{
  "num_hidden_layers": 16,
  "hidden_size": 96,
  "num_attention_heads": 3,
  "num_key_value_heads": 3,
  "head_dim": 32,
  "intermediate_size": 384,
  "vocab_size": 1024,
  "hidden_act": "squared_relu",
  "norm": "rmsnorm",
  "norm_place": "pre",
  "norm_eps": 1e-05,
  "positions": "rope",
  "rope_theta": 10000.0,
  "rope_fraction": 0.5,
  "qk_norm": false,
  "attn_scale": 0.177,
  "bias": "none",
  "tie_word_embeddings": false,
  "parallel_block": false,
  "extras": ["local attention windows", "shifted keys", "gated attention", "exclusive self-attention", "capped logits"],
  "init": "normal",
  "init_std_qkv": 0.063,
  "init_std_o": 0.0,
  "init_std_up": 0.063,
  "init_std_down": 0.0,
  "optimizer": "adamw",
  "learning_rate": 0.00312,
  "beta1": 0.9,
  "beta2": 0.99,
  "weight_decay": 0.084,
  "lr_head": 0.0121,
  "max_grad_norm": 2.0,
  "warmup_steps": 369,
  "schedule": "wsd",
  "decay_fraction": 0.794,
  "decay_shape": "sqrt",
  "final_lr_fraction": 0.0,
  "batch_tokens": 16384,
  "max_seq_len": 768,
  "doc_mask": true,
  "train_tokens": 98320000,
  "max_steps": 6001,
  "dataset": "wikipedia_en"
}
Each number is 128 + 24 x the weight over the matrix's rms, rounded and kept within 0 to 255. Layers, rows and columns count from 0.

# layer 13 attention query, 96x96, rms 0.104, rows 0-31, columns 0-95
[[144 147 138 142 142 157  89  90 175 144 142 137 125 100 132 129 122 149 109 136 150 130 136 103 113 122 136 115 143 122 125 121  88 131 105 118 133 133 126 124 140 116 111 126 107 147  95 109 132 127 132 119 103  95 142 112 115 106 115 142 136 171 141 102 111 106 162 153 132 148 125 118 130 106 165 115 107 122 143 143 154 129 125 126 121 168 152  94 110  76 146 119 118 131 114 109]
 [147 112 106 164 132 101 143 134 124 120 132 101 112 138 118 156 137 133  91 127 150 117 100 125 115 141 138 137 142 122 106 147  95 170 109 136 128 149 113  81  81 113 122 116 122 143 150 144 127 108 127 162  91 125 119 110 105 144 132 114 154 137 127 109 114 134 148 150 115 148 134 138 130 133 119 121 128 144 146 108 132 122 113 130 135  97 148 136  96 138  89 155 105 131 113 115]
 [132 133 140 114 137 138 105 100 110 126 100 152 127 120  76 119 130 131 143 129 146 142 114 120 137 111 150 117 134 121 140 124 129 121 113 158 127 129 126 147 126 121 139 125 149 143 122 146 130 128  86  89 110 137 121 136 151 134 126 150 129 125 123 119 134 123 107 125 149 143 135 118 120 151 152 109 138 111 101 136  98 128 116 128 117 104 116 120  93 102 111 117  99  92 149 128]
 [141 129 121 138  89 168 153 113 103  94 128 134 135 144 143 145 131 101 114 139 152 119 127 129 117 120 125 149 109 169 101 107 141 137 121 112 112 178 108  57 119 128 108 131 109 137 107 129 142 133 149 126 115 175 120 138  96 126 136 139 142 159 114 135 112 116 123 143 139 116 111 126 125 133 114 131 139 153 133  98 134 165 108 150 128 140 123  89 111 133 151 173 129 134 106 152]
 [105 139 130 153 112 100  98 141 121 113 105 109 108 114 105 125  95 139 145 116 107 123 135 130 138 137 134 128 128  95 103 148 111 104 125 108 162 130 117 139 111 150 141 118 123  93 134 117 144  87 146 122 116 119 107 143 159 137 123 149 115 144 121 117 140 159 139 119 131 123 131 113 110 143 106 147 127 113 115 117 125 113 141 101 144 111 136 106 115 116 122 112 119 129 115 160]
 [104 122 118 163 180 111  97 118 137 127 120 109 142 115  96  94 131 161 134 117 143 161 148 117 123 110 116  93 140 126 116 148 104 151 136 157 131 128 147 124 119 116  96 100 168 131  75 108 129  95 103 127 155 126 136 159 147 145 137 138 137 149 102 152 151 135 134 126 134 183 158 108 125 140 159 119 140  94  76 126 107 120 141 121 123 112 100 121  94  96 107 132 115  97 110 118]
 [125 151 100 146 113 134 124 124 103 122 110 132 109 118 107 130 137 117 128 130 124 129 129 126 146 164 126 133 127 134 117  99 133 142 113  86 127 167 115 101 123 155 136 117 120 123 152 150 116 134 155 124 110 137  94 118 121 164 145 129 112 140 122 102 121 113 128 137 133  99 132 124 135 144  97 138 129 145 142 122 160 116  96 122 121 116 141 114 127 133 143 130 122 114 100 165]
 [115 152 119 153 153  95  80 118 133 137  97 110 127 110  93 134 101 119 152 126 112 147 134 109 117 117 107 119 166 101 103 133 112 118 119 141 137 138 127 130 117 132  96 106 134 126 109 117 135  83  99 117 155 124 111 142 133 151 112 112 119 143 105 146 149 134 177 105 139 150 162 102 111 129 137 105 142 102 124 114  92 133 127 101 120 115 101  99 105 123 113 136 123 128 126 114]
 [128 137 145 147 122  88 141 128 126 134 111  91 101 144 153 153 103 129 151 117 119 160 126 102  78 134 108 158 167 129 109 145 104  81 145 127 154 133 122 164 151 101  96 146 145 133 135 112 155 127 107 122 175 137 146 136 143 105  90  92 142 101 119 141 147 159 147 101 166 136 150  97 113 112 131  90 164  77  95 140 116 152 151  91 115 107 142  83 102 120 108 144 132 128 119 107]
 [155 134 128 102 119 107 142 122 109 122 112 151 134 160 120 117 128 157 119 128 122 143 128 100 117  98 130 133 148 164 121 160 155  85 129 167 144 108 135 170 120  92 129  96 127 101 112 120 147 137  97 135 158 124 147 120 155  98 118 146 140 100 136 170 147 152 127 113 163 147 129 104 126 113 140  97 159 101  72 145 105 167 143  84 109 112 122 127 142 106 126 113 164 126 160 120]
 [150 148 130 130 110 152 126 156  95  80 116 150  88 134  65 112 157 112 125 133 121 152 141  60 153 148  73 107 124 138  85  79 117  67 165 162 112 146 145 130 136 167 128 100 127  86 137 127 192 155 124 129 137 156 107 153 136 164 141 144 124 105  82 119 101 156 134 122 151 113 152  96 118 131 180 114 136 203 102 113 171 110 142 152  97  73 123  99 115 111 131 112 129 115 134 144]
 [141 137 147  89 123 143 122  95 187 135 101  98 134 117 165 154 142 129 139 116 108  89 106 136  88 132 137 174 154 110 169 160 107 127 113 140 103 163 104 145 108 116  87 145 163 124 129 108  95 167  86 120 159 124 138 119 191 137  94 118 166 109 161 166 154 103 132 136 142 128 125 167 130 111  95 150 114  81 127 162 133 161 105  67 128 142 123 126 105 176 155 150 160  88 100 112]
 [137 174 167  87 101 158 148 125 110 141 137 127 147 138 153 121 153 146 164 106 121 115 124 131 107 117 133 122 145 139 171 107 147 106 129 170 157 120 151 151 148 115 124 131 152 164  67 105 119 141 101 102 144 145 125 117 175 120 131 121 153 142 135 131 148 105  98 115 153 140 146 167 121  67 158 160 160 109 124 125  98 143 130 136 117 174 139 119 100 154 126 137 130 115 118  55]
 [119 123 145 146 155  94 111 171  78  82 136 171 112 115 126 119  68 155 109 158 150 128 139 150 130 125 105 133 147 115 100 142  97  78 155 157 132 134 126 160 139 135 119 113 139 107 109 124 178 189 133 137 121 128 138 144 173 128 150 141 109 108 112 128 101 169 112 144 139 109 144  86 114 157 149 114 114 171  99 117 126 116 126 115 105 112  89 141 134  97 105  84  98 146 165 152]
 [165 161 116 123 109 136 150 118 106 123 127 110  73 166 130 121 163 105  73 102 110 115 153  66 153 142 128 114 132 140 150  94 147 118 152 194 119 134 120 107  99 180 124 106 178 113 150 150 161 134 152 110  82 116  93 118 118 159 138  92 148 156 133 134 119  97  95 141 119 172 159 180 133 159 133 156 150 145 105 122 143 121 100 150 110 134 123 118  76 157 114 134  76 101 123 156]
 [ 87 120 123 130 119 101  95 198 108 127 125 139 137 112 164  87 142 123 134 117 140 170 154 156 106 114 125 160 122 112 116  96 122  96 171 155 144  74 141 189 160 157 147 120 134 126  94 115 138 126 130 136  97 121 149 143 158  76 148 131 105  77 120 137 138 170  86  98 168 155 147 124 124 133 146 138 166 130 113 130 121 134 151 146 102 138 168 153 148 120 153 115 100 128 145 113]
 [124 128 140 161 106 138 137 146 125 104  98 140  91 113 140 154 109  81 110 113 141 173 110 113 155 121 122 147 130 152  84 126  99  93 167 111 162 166 121 106 115 140 125 110 122 124 138 125 172 125 177 118 126 158 143 139 114 150 182  73 100 101 111 100  74 107 107 123 134 126 140 118  95 137 130 112 164 173 110  85 128 127 135 162 115 120 145 118 106 129 110 133  95 166 119 156]
 [142 120  82 177 103  94 141 143 118 129  76 108 127 119 100 130  88 145 122  90 149 143 138 133 135 145 140 150 111  92  97 143 136 132 120 131 116 149 109 154 124 121 124 121 106 124 182 139 128 146 120 105  70 138 105 146 130 122 100 134  84  87 131  93 107 156 113  89 151 115 120 120 140 123 123 101 128 124 109  90 120  64 135 151 129  97 160 101 108 138 122 117 116 176 118 152]
 [140 112 136 103 119 157 118  99 160 138 146 108 149 122 133 115 134 136 140 116 125  82 115 123 133 157 124 108 111 134 147 102 130 158 102 131 116 132 124 137 128 128 130 129 129 153 127 150  86 130 115 124 110  83 114 118  81 124 105 143 140 174 148 157 141 117 125 160 112 127 102 148 147 130 106 149 112 134 156 161 127 117 112 108 165 146 155 151 148 137 147 128 159 104 140 118]
 [124 134 131 131 167 109 104 141 140 142 132 174 145 142 150 116 114 131 153 134 113 123 131 169 104 100 147 119 140  84 146 175 145 119 115 155 130 123 130 147 140 140 141 114 132 115 139 122  98 138 115 142 155 112 127 146 145 100 126 156 130 121 143 130 154 141 104 134 150 133 122 143  90 122 133 123 124  90 118 135 116 133 123 105 111 170 118 136 106 153 123  67 126 128 128 121]
 [147 151 157 124 127 103 139 136 146 139 111 135 119 137 151 135 128 113 122 109 119 140 134 130 109 104 129 141 152 113 154 121 112 126 121 149 146 125 116 132 100  92  97 114 136  97 114 104 152 144 115 140 133 124 138 126 132 146 126 115 102 122 107 113 142 129 133 140 149 111 143 134  87 139 139 143 140 119 116 125 113 139 141 122  86 136  96 119 127 122 100 120 114 114 134 105]
 [136 103 131 132 162  96  93 150 129  98 170 141 144 121 128  97  87 161 158 122 119 108 155 145 102 118 141 129 118 101 133 170 116 131 132 161 143  88 113 136 122 166 145 102 118 133 136 140 124 168 128 120  93  83 136 187 107 119 133 150 123 118 128 133 133 169  90 156 129 135 136 126 146 141  94 155 145 142 114 159 163 106  86 124 104 157 160 128 131 131 153 111  91 112 170 142]
 [125 112 135 135 154 101  96 115 154 132 143 127 137 159 161 126 131 129 142  98 119 149 132 136 116 109 116 135 142 113 129 146 140 130 113 128 135  97 127 160 139 124 129 156 130 119 119 113 114 126 114 131 152 100 155 131 140 110 108 140 133 111 134 127 169 139 152 132 135 130 116 113 131 127 120 125 135  79 142 155 100 152 136  94 123 150 105 140 147 146 120 120 131 113 142 125]
 [153 176 140 101 117 116 160 125 148 130 149 112 145 137 171 132 164 118 122 122 125 115 133 141  93 118 143 137 154 140 153 120 124 135 135 144 141 117 136 133 110 127  94 137 141 115 124 128 115 144 140 125 136 117 113 106 175 133 123  94 140 168 143 127 159 126 147 164 146 137 133 147 113 142 119 156 158 109 122 142 115 148 121 109 126 150 112 123 131 174 131 120 110 117 136  82]
 [106  86 161 148 142 104 112 145 115 126 206 127 154 124 163 116  85 165 152 174 136 118 145 174 120 106 128 108 112 106 167 189 136 128 140 155 174  90 125 143 165 143 128 104 142 119 137 127 114 134 132 135 131 115 161 182 122  49 156 135 108 107 139 145 163 171 104 163 139 120 116 111 159 125  80 160 106 129 109 153 138 126 122  98 141 175 136 143 152 115 158 115 111 129 165 126]
 [110 115 161 109  89 114 146 139 149 164 165 118 158 104 195 149 144  85 108 153 120  91 146 183 100 101 155 138 145 159 200 122 123 170 153 123 171 106 125 154 160 136 141 134 151  97 126 150 126 161 125 120 138 108 138  98 159  90 120 108 152 154 164 140 137 101 125 139 140 109 135 186 121  91  77 155 110 104 129 124  96 123 146 124 108 168 153 141 105 171 122 142 147 117 139  81]
 [135 109 125 118 119  94 116  91 145 170 137  99 166 123 137 148 125 161 126 135 118 114 148 140  93 143 159 145 125 109 170 146 160 159 117 109 129  99 134 160 148 131 151 118 153 112 127 123  92 136 103 115 124  93 140 118 148  97  94 138 159 137 158 138 157 133 124 129 156 139 110 137 152 113  89 153  94  68 138 154 112 133 122  88 137 167 133 138 125 137 166 145 143 119 128 102]
 [122 146  93 145 122 108 163 103 133 152 102  71 175  89 155 141 132  93 147 114 157 122 149 147 113 113 163 155 141 112 114  92  99 162 103  85 138 174 103 118 142  89  77 132  97 148 153 126  81  90 118 129 144 141 132 113 100 150  87 104 110 145 119  68 120  85 183 145 129  80  99 137 128 135  78 113 117  96 155 100 110 115 131 128 179 119 149 118 131 145 109 141 118 164  79  92]
 [102 112 114 149 117 129 154 121 126 152 158 119 119  98 124 152 116 130 118 160 115  84 123 139 130 119 140 124 108 118 153 120 134 165 134 141 145 124 105 135 143 140 138 111 133 115 168 154 131 166 133 132 104 119 117 120 129  97 135 130 104 139 160 148 118 126 115 108 130 101 120 144 127 112 108 126  76 114 115 118 119 123 123 138 150 133 172 131 107 169 131 130 126 148 133 133]
 [145 117 143 108 148 180 130 133 118  95 149 118 122 136 131 127 138 149 125 144 119 117 126 106 123 150  98 111 140 149  98 105  87 142  97 119 105 124 135  83  93 136 115 138 133 136 115 141 115 113 128 125 145 144 112 115 100 166 148 135 125 137 113 152 128 113 130 154  98 114 118 120 126 154 129 165 147 166 164 132 133 123 121 136 149 109 132 138 172 123 129 149 128 111 124 139]
 [114 124 161 149 149 117 140 119 141 133 147 154 101 158 128 153 134 131 125 131 104 119 115 102 171 119  86 137 146 135 129 138 143 113 177 136 157 162 132  86 144 151 151 138 157 110 113 100 160 149 160 135 151 159 134 125 125 129 166 129 140 124 119 125  96 122 100 133 105 134 175 125 112 142 166 131 107 138 106  90 127 155 138 160 104 137  89 154 126  95  92 133 147 119 134 160]
 [109 129  97 109 161 153 103  96 140 126  98 135 158 136 126  96 137 140 123  83 150 111 100 130 131 152 145 114 125 116 114 154 157 160  82 116 109 100 123 138 118 137 119 147 110 157 132 176  86 139  99 114 109  95 135 125 103 132  99 145 111 142 140 113 131 117 112 110 100 127  81 162 135 114 138 139 122 116 175 157 126  93 115 124 157 133 142 104 144 134 132 109 139 119 129 121]]
# layer 13 attention key, 96x96, rms 0.105, rows 0-31, columns 0-95
[[146 141 130  86 126 116 124 118 184 133 117 117 146 130 136 140 140 135 112 122 142 143 119 133 113 123 113 165 145 132 130 115 137 124 128 107 129 117 132 138 135 127 164 132 135 124  76  87 154 127 108 125  97 133 145  86 117 128 101 159 152  95 172 116 125 102 112 140 130 135 117 128 131 131 119 145 135 131 115 117 124 112 136 136 137 124 145 147 146 126 171 125 150 144 106 137]
 [130 141 149 111 127  97 111 150 144 136 115 120 143 112 146 129 188 104 128 142 131 104 100 117 126 147 128 166 131 123 145 119 109 114 155 162 147 110 149 120 138 113 113 119 135 137 136 146 147 115 109 161 104 130 137 104 112  90 114 130 154 142 163 117 143 101 166 133 133 131 119 139 170 106 127 151 129 118 115 146 144 149 118 147 163 124 162 127 114 130 132 128 128 117 124 102]
 [131 130 155  91 144 139 102 122 162 103 141 115 127 117 136 152 156 124 114 143 139 148 139 134 138 143 123 166 131 156 135 105 148 124 109 172 127 106 108 142 128 152 123 139 167 133 111 115 142 119 114 123 102 123 133 136 112 174 109 130 161  90 108 122 136 115 121 108 118 150 138 101 153 129 113 159 150 126 123 132 109 109 125 132 115  96 133 127 107 142 150 131 153  69 117 133]
 [121 118 151 136 157 150 128 140 109 135 138 112 113 127 148 135 132 128 122 140 151 110 120 138 130 144 144 109 129 122 160 132 132 125 142 105 117 120 128 112 144 105 107 155 118 149 122 137 128 109 119 131 154 153 113 130 153  87 138 103 114 146 155 104 124 134 137 133 127 157 122 112 146 114 126 121 123 100 106 130 123 142 125 150 122 160 126 130 118 126 132  99 146 150 132  82]
 [121 104 111 165 141 135  93 118 125 125 117 128 116 129 124 133 114 116  98 117 117 148 135 132 138 141 137 157 112 114 115 125 119 134 115 136 141 147 120 123 108 155 153 149 148 126 126 121 143 138 139  78  91 101 120 129 145 165 130 160 127 123 136 144 118 153 109 139 148 127 158  79 155 148 101 166 126 140 109 134 110 107 132 122 119 118 122 133 110 142 164 167 123 124 113 136]
 [ 95 107 125 146 159 123 104 135 117 107 150 136 143 122 120 124  87 101  89 163 157 139 137 135 137 159 116 127 102 148 137  97 136 118 148 166 125 168 152 119 119 181 132 133 155 139 132 134 107 125 131  83 103 154 138 121 147 168 146 162 145 129 151 158 162 138 129 115 168 135 169  87 164 129 126 159 150 112  84 138  99 118 142 118 124 108 135 141 142 113 132 126 124 118 115 109]
 [157 125  91 155 116  97 127 142 140 145 126 139 102 136 134 114 127 121 126 105 108 143 119 114 156 133 129 152 118 144 111 134 138 123 141 107 109 124 132 127 120 130 150 117 144 113 149 118 157 140 127 115 117 127 117 151 122 133 143 155 119 133 135 117 119 144 116 135 134 149 146 109 123 135 133 132 125 136 135 125 146 137 126 140 116 104 138 139 109 110 127 131 116 124 102 129]
 [ 97 110 147 135 157 126  95 134 100 110 140 101 139 129 103 128 134 107 104 164 153 116 118 136 110 139 113 156 121 130 135 101 119 122 148 161 101 159 137 135 106 162 127 127 164 135 140 126 109 167 134 111  98 131 131 113 134 174 118 172 132 135 159 105 146 159 137 112 162 112 164  87 165 130 106 129 160 116  88 146 106 134 140 107 126 119 134 117 140 138 149 111 102 119 123 131]
 [118 107 159 157 120 119  91 150  83  77 131  94 117 141 102 159 119  98  91 141 134 135 133 147 117 133  90 174 105 127 115  98  99  94 155 183  97 164 149 152 111 171 130 136 159 134 150  95 148 173 152 111 121 179 126 142 142 138 116 149 135 117 165 162 154 170 143 113 174 141 182  98 163 131 105 123 158 105  49 145 104 141 159 108 115 139  80 100 134 133 121 128  87 132 117 135]
 [101 135 175 108 145 120 116 119 132 112 145 124 136 107 171 137 134 112 143 166 165  94 134 142 113 122 116 119 168 133 130 133 131 126 129 142 152 107 153 177 132 125  81 164 137 131  91 133 117 145 105 164 134  90 148 119 133  96 121 135 113 132 169 122 125 120 107 121 119 102  99 165 134 122 132 144 121 101 121 138 108 117 143 116 145 150 118 138 178 134 123 119 157 161 146 115]
 [165 122 121 144 137 115 168 143  83 115 139 125 109 161  96  99 238 106 148  96 141 159 147 130  94 119 139  98  79 121  95  96 131 144 155 131 155 126 122  87 144 137 214  75 137 100 143 104 131 145 170 159  97 154  75 113  90  94 148 129 124 130  77  95 150 163 140 194 143 102 128  71  90 147 106 144 122 190 179 104 176 154  76 112 119 178 151  57 132 122 127 148  51 124 163 125]
 [ 86 121 145  92 148 129 112 128 145 116 139 133 171 107 152 136 123 102 125 145 137  91 109 148 116 126 118 110 160  94 143 166 159 117 121 125 122 122 134 156 117 119  87 168 134 153 102 110 115 138 107 122 146  95 163 142 166 136 116 125 139 135 167 152 120 100 120 137  91 107  80 173 139 122 131 127  88 106 113 162 115 112 120 141 167 140 101 145 134 123 138 119 140 130 134 136]
 [125 119 171 126 159 138 151 129 126 150 142 120 174 121 178 162 128  99 127 132 119 139 114 134 111 129 110  96 157 110 130 122 136  68 150 149 153  95 144 161 144 135  96 143 137 166  90 126 144 120 104  87 153 159 197 123 176 130 119 113 165 133 141 138 128  63  84 136 116 140 127 144 171  94 152 153 134 103 106 142 125 146 158 136 111 123 123 144 122 126 124 115 165 101 128  92]
 [116 118 131 134 143 145 139 140  94 103 140 167  87 117 141 123 161 131 140 106 161 110 144 147  86 126 150 124 111 140  63 136 133 133 115 151 156 147 136 111 146 126 176 134 150  97 126 120 149 176 143 168  94 127 115 131 141 114 151 129 114 109 141  90 114 141 105 200 157 132 146  97  97 150 135 171 144 185 163 121 115  91 113 103  88 178 122 102 131 108 130 137  98 142 162 115]
 [159 133 132 132 140 132 128 117 111 160 175 103 110 121 170 120 179 106 125  96  69 123 117 107  95 108 100 146 122  89 179 149 154 125 163 119 104 156 122 141  95 159 129  77 166 152 107  74 141 140 138  98  86  85  99 140 102 124 130 107 133 153  92 123 141 130 115 156  78  91 160 161 103 129 101 163 106 148 115 100 153 141  83 129 112 162 116 139  99 106  99 113  80 113 168 128]
 [123 137 182  76 103 120 119 131 131 120 158 135 135 152 126 111 173 125 131 149 159 172 141 134 128 135 132 128 103 169 127 118 160 108 158 182 163 110 123 171 152 146 159  55 154  98  97 132 151 114 121 172 109 143 118 103 198  86 169 165 125  96 144 112 140 132 100 159 142 182 161 149 121 127 189 158 159 153 130 110 116 131 141 123  88 143  90 148 141 129  94 113 155 178 138  89]
 [136 168 123 151 107 115 102 132 126 128 136 137 112 150 129 147 104 106 141 114 174 145  80  78 155 102 107 121 145 166 122 129  99  74 134 172 119 126 147 164 117 145 145 155 143 142 136  96 156 168 166 103 170 146 146 127 153 142 138  90 126 126 115  92  66  91 106 144 146 111 132 153  98 132 126 103 147 179  82  98  98 110 125 151  79 136 100 149  73 161 126 145 106 142 122 112]
 [145 144  80 125 118 124  95 130 147 197 118 105 133 125  84 129 151 128 134  86 116 108 108 119 137 115 128 130 130 106 111 151 137 137 133 183  82 124 150 161 118 138 122 148 121 137 161  99 127 146 145 122 105 106  87 100 120 122  75  95 127 159 138 131 114 134  98  93 102 153 110 172  96 121 168 121 142 104 106 103 124  83 113 136 121 144 145 123 102 192 136  95 136 130 124 116]
 [143 125 151 127 132 142 183 110 121 127 121 154 112 134 132 134 108 137 112 157 111 147 158 108 139 154 137 114 117 138 126 136 110 133 116  90 149 128 100  95 141 130  97  78 101 111 150 155 103  89  93 143 111 122 117 153 123 139 101 135 137 124  93  86 123 131 118 138 149 122 143  96 124 110  94 140 122 102 157 143 143 143 158 131 132 115 143 116 138  82 105 128 158 115 135 140]
 [125 105 128 116 148 136 141 159 145 131 131 142 154 117 114 100 132 123 129 132 107 111 145 172 115 126 164 125 117  98 126 142 170 136 113 107 141 112 135 131 139 126 161 126 154 140 143 147 134 145 138 137 115 117 120 118  92 120 145 165 105 127 162 155 157 135 107 155 102 154 101 125 143 134 137 126  99 102 103 109 121 119 112 114 150 151 123 125 120 142 118  92 114 144 110 137]
 [134 112 127 106 139 130 102 137 143 132 129 109 138 115 131 109 142 129 145 103 108 104 134 177 105  80 149 118 146 110 131  99 137 149  91 131 138 145 137 119 126 117 135 148 144 145 142 135 173 143 147 144 111 103 135 112 106 124 127 129 108 134 169 142 158 126 125 135 126 140  93 150 113 153 130 145 136 144 116 122 118 115 113 129 148 139 131 125 152 141 155 125 109 110 139 111]
 [128 153 130 156 141 117 143 135 140 124 157 178 130 127 119 119 113 129 107 151 158 108 114 109 104 123 159 112 122 125 112 166 109 106 142 138 146 104 115 142 130 146 143  74 138 103 140 121 115 168  87 152 110  47 129 189 142 157 140 147 146 124 108 104  90 118  97 128 166 139 160 123 143 133 114 154 111 108 131 156 124 142  94 117 119 145 113  95 146 109 106 118 127 107 129 131]
 [112  99 118 130 144 146 118 132 151 130 128 109 136  98 129  93 140 126 133  99 106 120 138 164 105 132 157 132 128  96 121 115 146 142  98 117 139 128 140 119 116 131 163 150 160 153 117 134 139 124 115 134 124 108 124  99  87 109 117 138 126 141 174 150 166 137 140 136  91 138  98 125 151 154 118 143 136  94 136 133 113 143 138  99 161 163 142 120 159 142 148 119 116 114 109 134]
 [131 122 149 134 155 150 131 133 137 117 144 103 130 118 164  97 127 128 118 112  94  98 159 174  85 132 173 142 160 126 133 118 128 156 118 104 161 134 114 100 112 130 128 123 160 133 139 165 140 118 130 147  97 107 115  96 104 125 132 129 111 159 143 137 177 148 144 154 115 159 121 153 121 130  97 141 134 119 120 141 134 140 122 116 131 138 102 136 148 134 137 113 108 125 126 113]
 [111 110 140 150 139 137 156 134 148 127 183 163 130 146 117 159 102 121  76 183 163  89  90 119 117 161 136 110 100 161 123 160 108 131 150 152 147 124 115 150 140 124 126  90 155  83 126 122 133 155  68 166 101 118 151 205 160 113 129 164 121 102 155 113  99 148 128 144 150 105 158  94 146 151 124 130  96  73 124 161 108 183 126 116 149 149 121  85 139  67 128 161 118 126 133 156]
 [122  84 174 127 137 152 181 172 141 122 153 139 121 154 162 155 112  86  47 154  72 121 171 155 109 154 129 188 155 125 139 146  99 140 144 109 162 149  83  70 148 128 138 125 146 117 165 134 166 123  91 148 120 134 138 132 137 178 116 138 126 102 128 108 121 130 138 110 164 128 150  93 157 134  61 112 114 103 106 134  71 163 151 148 123 119 126 111 145 100  72 131 137 130 137 140]
 [141  80 139 122 141 132 148 122 152 121 103  98 146 123 144 138 121 141 102 108  79 107 170 170  90 157 161 158 109 100 140 136 159 178 114 105 119 137  88 116 140 151 149 124 159 129 133 125 127 105 114 134  91 118 109 120 117 124 111 168 136 133 166 150 170 133 134 112 112 151 119 113 152 150 106 157 122  82 130 127 138 137 136 114 161 134 149 119 145 119 146 116 136 121 106 145]
 [148 137 121 149 184 153 149 141 165 155  97  68 119 118 146 159 143 134 165 129  69  96 161 143 147 141 137 138 151 127 127 121 156 184  78 131 128 122 101  96 120 124  94 161 109 138 174 130 148  84 125 113 126 135 116  70 102 146 102  98 111 143 162 133 154  86 178 165  62 130 108 150 113 152 129 112 143 120 155 127 136 117 167 151 159 116 124 127 104 170 125 170 118 141  77 121]
 [115 118 128 137 122 141 154 137 114 137 140 144  77 168 115 156 123 106  78 155  97 130 153 107 152 141 109 137 120 126 131 164 102 144 184 124 142 113  78 100 136 151 117 108  98 114 162 103 118 154 117 138 113 134 116 133 140 158 106 131 103 108  99 121 121 135 141  97 163 116 156 108 125 138 122 110 104 111 114 130 100 104 136 158 129 129 128 108 111 123  88 137 119 120 143 169]
 [133 175 141 124 126 144 129 124 108 124 141 168 114 131 135 115 122 131 126 168 150 127 123  92 135 145  95 117 136 162 129 123  87 116 135 118 133 129 127 120 103 103  87  92 121 110 119 126  94 109 116 128 156 134 125 136 143 152 141 113 156 127 100 107 100 122 134 146 157  98 147 126  87 130 129 149 128 162 162 160 126 127 143 132 120 118 112 143 142  84 119 152 115 128 139 136]
 [ 93 121 153 137  89  94 112 129 105 104 137 138 107 169 128 139 130 149 143 118 153 160  81 111 156  91  70 144 148 146 118 107 116 100 143 143 145 125 108 154 120 130 148 144 139 146 117  72 145 175 169 153 132 162 161 155 142  95 159 129 132  89 120 126  75 130  92 104 175  81 144 105 108 129 148 115 121 152 117 108 127 117 134 116  88  87  98 135 122 123 140 134 144 141 137 141]
 [143 135 120 117 152 158 171 126 128 140  83 179 124 131 101 113 117 111 123 126  92 159 177 124 155 173 140 123 141 108 120 177 150 132 131 110 108 121 118 122 109 128 138  87  96 126 144 142 100 110  93 107 125 114 111 127 137 128 119 116 123 131 100 104 123 112  92 104 125 152 145 124 124 127 110 157 124 107 173 140 129  98 111 148 142 114 112 128 143  91  95 107 130 129 112 133]]
# layer 13 attention value, 96x96, rms 0.0879, rows 0-3, columns 0-95
[[122  99 142 120 141 156  79 149 155 151 137 146 124 182 146  98 120 148  58 125 100 106 133 141 114 150 103 153 127 126 119 137 117 123 107 112 103 135  80 120 113 137 191 121 127 112 109 145 115 114  82 129 134 113 136 139 130 110 118 180 161 133 123  87 169 173 166  97 132 120 124 126  61 155 110 157 149 114 150 155 137 170 121 102 131 153 172 172 182 148 166  74 176 112 116 132]
 [116 148  93 164 126 169 130 125  78 122 143 132  96 177 124 117 140 119 103 146  94 126 105  86 105 129 125  95 115 120 105 146 138  97 133 171 116 118 125 132  84 114 141 137 139 151  81 128 184 144 120  86  81 158 110 132 102 154 135 123 123 154 150 155  98 111  73 129 138  98 124 152 128 131 134 120  93 134  86 117 136 149 115 123  70 133 114  82  84 131 101 110  79 114 160 106]
 [109  97 148 161 135 145  78 199 127 131 119 150  99 131 116 136 124 136  83 125 126 113 144 134 108 134 140 133  95 140 131 127 128 133 128 127 152 165 119 108 113 168 124 127 149 141 135 142 126 135 123 165 104 167 120 134 123 160 169 128 110 122 138 129 131 119 156 117 144 149 128 132 143 162 136 117 159 139 114 150  77 118 150 148 111 139  89 121 162 160 123 125 113 136  84 153]
 [151 173 105 112 147 162 150  74 135 103 116 169 142 111  93  89 104 182 142 126 137 112 107 102 145 102 169 110 126 123  96 122 153 138 111 124 112 147 140 121 118  90 134 120 114 158 116 121 106 126 126 124 148  98 156 138 122 123 100 116 134 145 112 112 113 138 115 135 129 119 128 125  82 103 152 171 114 144 147 132 155 118 128 121 131 133 167 142 128 144 153  89  93 109 118  98]]
# layer 13 attention output (transposed), 96x96, rms 0.0895, rows 0-3, columns 0-95
[[124 135 120 123 131 129 123 111 114 139 132 110 147 135 124 141 164 119 136 145 129 140 126 142 148 103 125 122 104 140 140 135 117 135 127 124 127 121 136 115 115 133 132  79 120 135 138 131 132 134 152 143 138 140 125 139 129 128 132 136 117 123 153 118 111 122 142 132 123 141 149 124 123 130 142 120 126  99 115 100 130 105 131 102 121 145 106 131 132 106 100 127 125 137 131 123]
 [196 144 103 152 130 115 133 138 108  82 129 128 137 108 182  86 112 137 115 116 138 109 137 101  93 127 162 127 129 147 101  75 126 154 125  97 100 152 133 144 126 164 128 146 131 156  77 106 119 151  95 139  64 111 150 127 122 128 181  67 137 152 125 167 130 122 108 135 147 125  95 178 125 127 136 174 154 167 123 177 138 109  82 108 109 112 127 145 135 159 174 125 112 122 154 153]
 [155 156 103  52 117 113 106  93 173 184 145 108 132 109 120 114 112 117 131 130 114 123 139 140 121 107 132 131 138 128 160 142 158 135  94 113 118  82 148 130 116 139 119 105 142 108 114 102  92 114 140 128 131  70 134 121 111 119 107 167 154 149 126 144 137 142 126 114  70 130  91 148 129 120 131 128  91  62 139 181 143 143 112  60 151 170 127 177 141 124 157 122 112 113 172 163]
 [171 119 139 130  97 151 150 149 133 113 115 124 124 161 126 134 134 129 105  93 111 123 130 104 118 131 124 137 125 133  94 125 111 155 115 125 112 116  95 143 115 138 113 148 121 142 114 142 147 122 109  99 101 114 117 125 103 153 147  93 146 125  96 129 151 128 128 120 105 112 163 149 132 149 147 129 113 215 154 126 131 133 114 189 114  94 114 128 140 137 120 158 144 121 120 145]]